{"n_layer": 11, "d_model": 128, "n_head": 4, "n_kv_head": 2, "head_dim": 32, "d_mlp": 448, "vocab_size": 8192, "activation": "geglu", "norm": "rmsnorm", "norm_place": "peri", "norm_eps": 1e-05, "positions": "learned+rope", "rope_base": 10000.0, "rope_fraction": 1.0, "qk_norm": false, "attn_scale": 0.177, "bias": "none", "tie_embeddings": true, "parallel_block": false, "extras": ["capped logits"], "init": "orth", "init_std_qkv": 0.045, "init_std_o": 0.0096, "init_std_up": 0.045, "init_std_down": 0.00513, "optimizer": "muon_variant", "lr": 0.0049, "lr_mult_down": 1.5, "beta1": 0.93, "lr_head": 0.00576, "grad_clip": 1.0, "warmup_steps": 200, "schedule": "cos", "final_lr_fraction": 0.0, "batch_tokens": 8192, "seq_len": 1024, "doc_mask": false, "train_tokens": 80730000, "steps": 9855, "dataset": "wikipedia_en"}
Each number is 200 + 20 x the weight over its row's rms, rounded and kept within 0 to 999. Layers, rows and columns count from 0. The size before them is the row's rms in percent of the matrix's.

# layer 7 attention key, 64x128, rms 0.0899, rows 32-48, columns 0-63
046,197,221,198,209,204,187,145,182,196,204,186,226,216,188,200,199,219,185,201,233,175,161,176,220,189,228,185,206,240,170,211,237,190,185,197,189,183,207,194,171,205,226,169,210,199,197,204,198,190,222,213,140,235,234,192,221,193,220,186,235,226,174,164,232
045,216,169,201,220,175,226,201,229,207,221,207,194,191,201,184,194,176,186,200,186,221,195,250,167,196,153,210,199,210,208,207,140,199,239,193,220,190,193,202,210,248,181,223,199,161,207,233,191,215,222,187,224,203,173,197,194,238,210,213,210,174,197,195,216
060,224,196,231,214,200,224,222,208,212,211,190,207,197,225,227,229,176,243,187,164,235,200,248,170,209,194,207,195,187,195,187,175,184,235,207,197,218,228,196,195,195,191,209,207,205,237,251,211,184,216,190,207,213,177,235,218,214,210,189,213,199,210,196,183
052,197,179,212,214,196,241,223,208,177,202,202,223,230,194,205,211,188,209,199,178,198,222,244,186,201,205,213,190,198,218,182,196,205,215,238,204,231,208,208,226,179,173,226,188,211,238,230,230,199,204,198,189,159,169,205,218,218,208,199,212,210,233,196,189
048,202,172,218,225,191,196,226,191,217,206,175,181,188,218,228,218,214,264,211,198,218,180,216,185,229,225,175,215,174,201,195,220,211,171,227,181,188,217,212,195,167,223,220,206,203,243,234,179,215,169,212,201,193,217,205,220,229,210,206,241,190,215,210,191
056,185,156,166,186,223,174,223,193,184,199,219,189,190,183,176,208,213,193,178,230,221,166,166,218,200,210,196,197,200,191,194,231,189,187,212,217,222,179,198,220,198,210,231,169,196,192,161,170,190,226,203,213,220,191,229,193,162,190,201,166,205,186,201,188
057,211,253,220,210,176,225,162,197,244,182,194,217,192,230,188,187,198,177,242,186,192,215,215,192,227,187,197,198,202,204,198,161,218,220,200,191,173,189,183,170,209,197,195,181,209,228,226,183,236,222,222,232,192,209,145,188,212,183,200,224,178,212,204,213
057,230,185,208,195,203,148,206,225,159,203,216,209,207,181,205,211,191,199,164,229,213,184,200,209,173,214,204,207,220,198,234,182,182,199,175,201,208,222,220,239,210,198,186,237,216,190,152,192,157,189,183,188,229,193,236,186,191,223,200,184,196,189,216,199
095,174,195,194,196,180,214,213,170,225,193,190,136,222,180,235,183,188,196,229,191,194,195,197,182,218,209,160,200,192,204,204,178,193,193,226,210,186,215,143,191,171,208,181,229,186,207,230,186,238,180,184,177,177,198,180,194,190,216,200,186,217,204,180,214
093,188,190,218,202,159,190,220,205,177,218,207,151,212,176,236,219,227,207,191,209,207,168,217,197,214,245,181,203,212,193,215,199,196,200,212,183,213,207,142,236,180,217,218,207,169,211,170,165,202,154,174,195,204,167,221,168,185,222,183,188,203,202,192,167
145,206,200,221,208,227,158,195,220,241,205,191,209,178,237,200,183,168,251,187,212,204,173,203,199,172,193,218,147,261,186,153,214,203,202,209,209,215,199,215,172,200,194,223,155,186,229,148,219,184,197,205,196,222,181,182,172,223,170,203,209,197,222,202,201
147,210,181,197,202,234,188,209,188,156,175,202,168,205,237,203,190,111,192,221,198,204,214,175,200,207,181,201,214,209,199,212,199,219,196,187,173,187,224,207,198,201,234,183,217,180,190,209,204,235,192,183,200,206,197,215,197,219,117,212,202,218,193,198,207
153,200,213,191,207,199,196,212,199,203,213,181,181,204,165,205,226,217,199,204,197,199,171,177,196,206,225,182,206,192,195,182,205,215,202,179,179,210,198,250,242,226,213,195,157,209,201,222,188,174,202,205,215,186,234,224,175,228,222,193,212,216,205,201,189
151,206,194,208,207,169,198,216,183,201,172,190,235,192,132,198,195,199,192,209,203,196,185,224,211,207,221,207,210,211,187,192,175,193,210,233,226,190,195,271,253,211,164,207,199,197,173,206,205,188,196,206,158,190,198,227,206,201,148,198,190,206,193,199,207
145,211,221,212,197,245,201,194,205,230,227,215,214,196,226,197,206,208,182,197,202,182,184,194,203,130,222,205,208,224,186,181,191,196,208,197,165,211,188,205,212,182,194,168,223,188,189,239,215,214,201,185,211,190,203,192,180,150,224,196,234,181,196,200,215
149,207,185,213,203,219,208,211,215,206,188,202,225,199,137,197,223,156,197,188,199,198,219,182,197,277,183,202,203,209,201,181,205,215,198,198,182,189,196,146,174,193,187,187,190,214,202,179,229,202,173,182,198,210,241,205,214,200,233,205,199,178,200,204,180
049,199,169,204,200,211,211,205,220,219,187,190,188,191,189,208,202,199,152,195,198,203,230,208,195,236,180,209,195,176,208,175,193,218,199,218,186,197,225,223,202,202,178,246,205,205,221,228,187,175,210,218,252,181,195,203,194,210,200,186,192,215,196,242,198
# layer 7 attention query, 128x128, rms 0.0895, rows 65-81,97-113, columns 0-63
028,186,181,194,179,187,164,161,166,191,211,163,164,191,208,215,201,200,175,149,220,195,209,163,195,216,239,221,158,188,187,176,172,216,202,166,238,207,191,208,177,191,192,203,239,195,197,172,211,187,163,216,197,196,204,198,179,193,223,180,177,207,177,195,178
029,174,196,185,205,200,192,200,202,226,211,234,246,185,179,190,203,202,202,233,181,207,154,194,184,190,159,193,218,199,183,215,225,181,176,213,179,210,195,195,210,213,214,209,193,209,172,187,211,189,238,200,216,171,221,173,187,185,208,215,169,241,222,195,195
040,201,234,188,191,190,172,217,204,188,173,183,214,190,222,213,203,232,191,192,198,229,150,184,185,226,208,218,238,211,174,237,223,164,180,178,204,206,212,177,186,206,239,221,198,191,202,181,195,202,237,186,195,212,197,233,180,194,220,213,231,176,220,183,174
048,203,237,192,195,183,229,166,201,188,134,192,149,214,210,218,205,222,182,194,190,199,206,197,181,226,222,194,226,239,209,210,172,195,163,172,214,173,190,199,157,187,183,202,206,194,216,219,231,188,203,188,182,191,183,205,161,204,196,221,215,181,201,164,194
047,198,163,225,203,219,206,201,166,197,273,201,241,171,190,170,196,187,182,202,239,202,250,219,218,183,168,183,189,186,213,182,211,209,249,194,199,209,225,201,231,199,203,195,191,208,167,189,215,215,184,196,215,212,188,207,218,179,186,205,157,180,206,216,225
054,201,224,189,183,169,200,204,223,202,139,196,163,212,196,199,206,225,188,215,173,178,184,200,174,223,207,177,237,222,192,215,175,187,174,212,212,199,223,204,151,185,207,178,177,177,218,233,223,177,232,213,207,197,206,196,141,197,199,201,209,225,213,181,204
056,207,175,193,226,232,175,178,170,217,218,209,216,196,183,185,222,180,203,185,224,220,209,217,204,184,192,216,175,177,204,192,184,212,220,210,172,222,207,211,237,206,193,192,187,203,211,171,178,207,211,201,193,207,193,163,236,212,198,218,212,191,202,241,233
101,219,189,216,207,195,216,201,210,182,193,187,195,194,230,232,188,224,200,197,214,197,211,194,199,205,219,219,191,201,215,213,210,209,195,192,220,158,199,165,203,201,236,248,239,215,185,212,227,217,191,206,200,211,193,227,213,207,215,188,194,216,207,153,170
136,236,194,216,213,193,218,193,209,206,233,186,190,195,224,221,194,205,191,211,216,216,195,209,206,214,203,222,177,200,235,190,197,214,203,191,202,179,207,179,204,210,236,235,242,194,195,202,238,224,186,193,194,217,195,217,226,192,201,181,207,210,193,145,176
160,202,188,198,167,151,214,197,242,235,220,195,211,188,203,197,191,170,210,207,178,203,194,173,204,212,215,158,195,236,209,189,219,208,212,196,171,230,194,210,187,220,190,170,179,206,185,204,206,202,231,198,225,197,204,189,194,181,202,180,197,197,198,188,206
162,199,181,200,203,233,220,181,186,206,204,205,224,197,239,203,194,179,188,130,216,214,178,201,198,214,188,175,192,204,234,201,171,190,185,196,184,216,184,214,214,188,217,144,222,211,195,197,216,199,210,216,192,172,204,176,195,196,210,210,210,163,197,198,191
166,157,198,166,203,219,144,205,199,190,188,205,206,189,219,202,200,212,200,206,207,238,227,197,182,202,189,145,200,178,232,185,207,199,232,188,169,185,208,198,188,208,204,218,180,244,196,215,194,193,208,187,192,226,200,191,155,218,225,214,215,222,194,213,182
164,192,205,225,201,225,187,222,225,212,211,191,181,192,188,215,202,210,186,181,207,202,185,207,222,186,218,187,220,185,261,196,202,207,242,216,197,174,166,169,222,228,172,188,199,204,168,187,214,215,207,196,195,174,196,161,194,218,181,194,185,197,182,203,161
164,209,191,215,212,228,199,176,232,215,229,226,179,203,187,189,191,188,225,187,211,183,196,200,198,196,189,226,237,188,224,212,235,179,220,210,187,154,224,219,194,231,189,209,213,188,213,208,214,199,220,205,188,194,173,184,204,164,235,226,215,184,206,206,182
160,152,204,226,194,240,211,207,190,215,230,197,187,229,185,191,201,193,204,236,205,204,196,180,185,183,200,217,207,187,201,197,209,210,172,212,191,225,231,195,164,252,208,219,205,181,193,181,124,222,182,192,188,193,182,231,223,215,221,205,185,202,203,191,207
022,201,243,210,218,216,182,215,184,211,188,202,233,188,190,198,218,222,222,205,180,242,172,142,214,208,226,201,192,213,174,163,196,201,196,198,172,208,177,167,194,213,213,231,196,194,217,221,183,197,252,206,165,209,215,213,224,203,188,183,181,185,181,169,243
025,261,215,205,179,196,221,201,209,200,197,190,166,209,217,213,171,194,205,160,200,211,206,202,202,171,205,216,182,217,200,145,177,222,240,186,211,203,179,211,215,207,195,198,218,198,213,192,184,179,165,213,212,184,171,159,193,188,186,197,204,187,229,222,215
105,202,205,222,178,234,235,225,200,191,182,176,206,190,206,200,200,214,190,202,180,186,240,187,193,218,186,214,171,206,222,166,196,183,210,167,194,175,212,235,176,195,175,182,194,187,229,188,209,185,186,232,235,185,198,211,215,168,193,206,203,258,207,185,185
158,188,212,200,235,178,183,185,199,202,231,180,216,167,204,210,171,185,198,176,151,210,190,206,167,236,201,232,199,174,193,198,192,192,208,171,218,185,185,149,224,214,220,183,178,200,192,201,239,196,211,198,205,199,172,226,185,211,196,195,205,218,188,199,187
123,182,150,168,242,183,171,220,185,204,233,215,223,176,191,194,186,197,160,193,171,176,211,201,190,233,181,213,227,212,227,185,198,199,207,178,223,213,171,195,225,223,197,204,185,171,212,211,218,223,197,213,214,204,223,192,192,224,201,193,180,192,170,205,184
092,229,191,184,165,214,204,228,177,177,242,172,191,231,193,205,229,214,223,207,209,202,177,164,199,216,192,175,207,190,198,165,226,187,202,183,201,206,189,196,212,208,175,193,228,189,190,227,199,222,215,209,201,209,210,187,186,206,208,208,167,199,197,191,226
128,202,205,197,182,210,188,196,222,199,209,241,207,193,191,200,218,183,186,221,226,201,227,190,231,183,225,183,206,204,179,201,160,194,180,240,208,229,216,218,229,218,184,170,186,219,188,162,161,199,245,208,201,194,206,180,176,217,170,193,219,195,240,213,201
118,201,215,162,190,190,208,191,203,198,210,168,199,199,191,222,204,184,221,193,216,170,201,219,210,213,176,186,181,232,201,210,194,181,232,177,168,204,220,185,190,225,212,183,200,174,238,217,217,170,214,193,201,223,161,207,210,147,182,193,218,174,230,183,214
100,205,204,212,184,220,201,215,208,192,153,219,202,231,175,181,230,184,224,216,203,178,197,171,204,168,231,235,215,180,182,205,201,226,178,206,194,220,216,227,215,179,195,184,184,211,191,194,191,220,244,239,187,214,210,180,211,219,209,236,196,178,208,222,215
074,223,211,189,235,213,193,204,192,193,191,177,227,185,225,200,169,218,180,193,225,210,216,200,191,206,215,154,196,217,219,210,230,208,208,210,193,170,203,175,174,171,203,230,202,198,206,231,210,211,159,202,181,168,199,245,208,216,226,202,190,191,190,207,179
076,208,183,214,227,191,203,226,201,214,222,186,205,183,238,216,189,231,192,194,222,214,221,238,211,212,199,170,170,196,220,215,209,214,214,206,177,165,204,184,201,187,232,246,208,195,205,209,180,231,138,192,185,187,212,245,209,205,221,195,212,211,181,172,142
057,192,210,226,168,140,158,197,240,240,223,170,207,195,222,177,178,166,227,184,198,201,197,212,205,187,249,199,184,230,184,211,249,208,211,201,195,177,228,189,207,240,186,178,201,207,176,184,206,204,215,203,213,176,217,176,181,209,189,156,201,215,211,209,196
072,203,159,235,209,224,209,171,176,204,209,205,194,208,232,205,185,175,180,181,220,178,201,191,210,208,175,190,201,181,229,203,202,176,170,206,226,216,235,207,222,184,198,163,224,249,193,209,192,191,196,207,191,200,215,181,186,201,198,208,225,186,207,187,216
074,180,181,169,186,196,169,222,191,213,225,204,200,179,216,197,182,215,183,186,229,238,232,204,194,216,213,165,204,205,214,199,216,177,208,215,183,178,214,200,172,192,215,209,194,205,188,220,177,213,207,210,185,225,189,178,184,186,217,207,166,216,190,188,156
070,200,216,244,223,192,161,183,224,179,211,223,187,204,204,204,195,177,189,198,199,220,202,207,214,205,225,226,216,217,230,221,173,195,230,200,232,186,186,207,253,244,180,184,190,230,194,193,233,200,223,187,176,182,215,171,190,206,198,214,214,224,169,221,196
061,240,200,230,177,225,184,171,238,222,229,227,180,186,192,175,184,145,205,191,191,180,189,217,200,183,220,226,221,190,208,191,204,194,213,194,177,182,223,230,202,225,213,206,204,185,209,217,202,212,203,228,191,162,195,185,196,186,210,224,214,169,225,216,189
071,149,206,182,196,227,183,203,181,183,206,181,175,199,175,173,230,202,201,209,207,241,180,195,193,196,169,218,210,203,190,202,229,202,196,201,187,228,213,204,164,204,205,207,190,166,179,190,169,226,179,180,215,221,184,227,225,199,227,206,162,217,211,191,199
151,186,205,165,229,156,165,199,217,202,205,153,220,183,174,227,204,195,192,194,198,184,211,194,176,236,189,206,216,203,206,181,194,204,177,167,218,188,194,194,201,208,199,207,179,221,216,205,210,207,193,187,199,186,203,198,195,194,197,199,224,218,177,225,214
165,216,210,222,190,225,242,214,185,211,164,246,215,220,202,188,178,208,223,228,170,230,211,195,215,178,222,189,206,205,215,183,223,202,198,230,204,184,199,220,176,176,224,255,216,193,172,206,185,169,199,183,196,216,221,190,191,207,202,190,196,198,200,188,215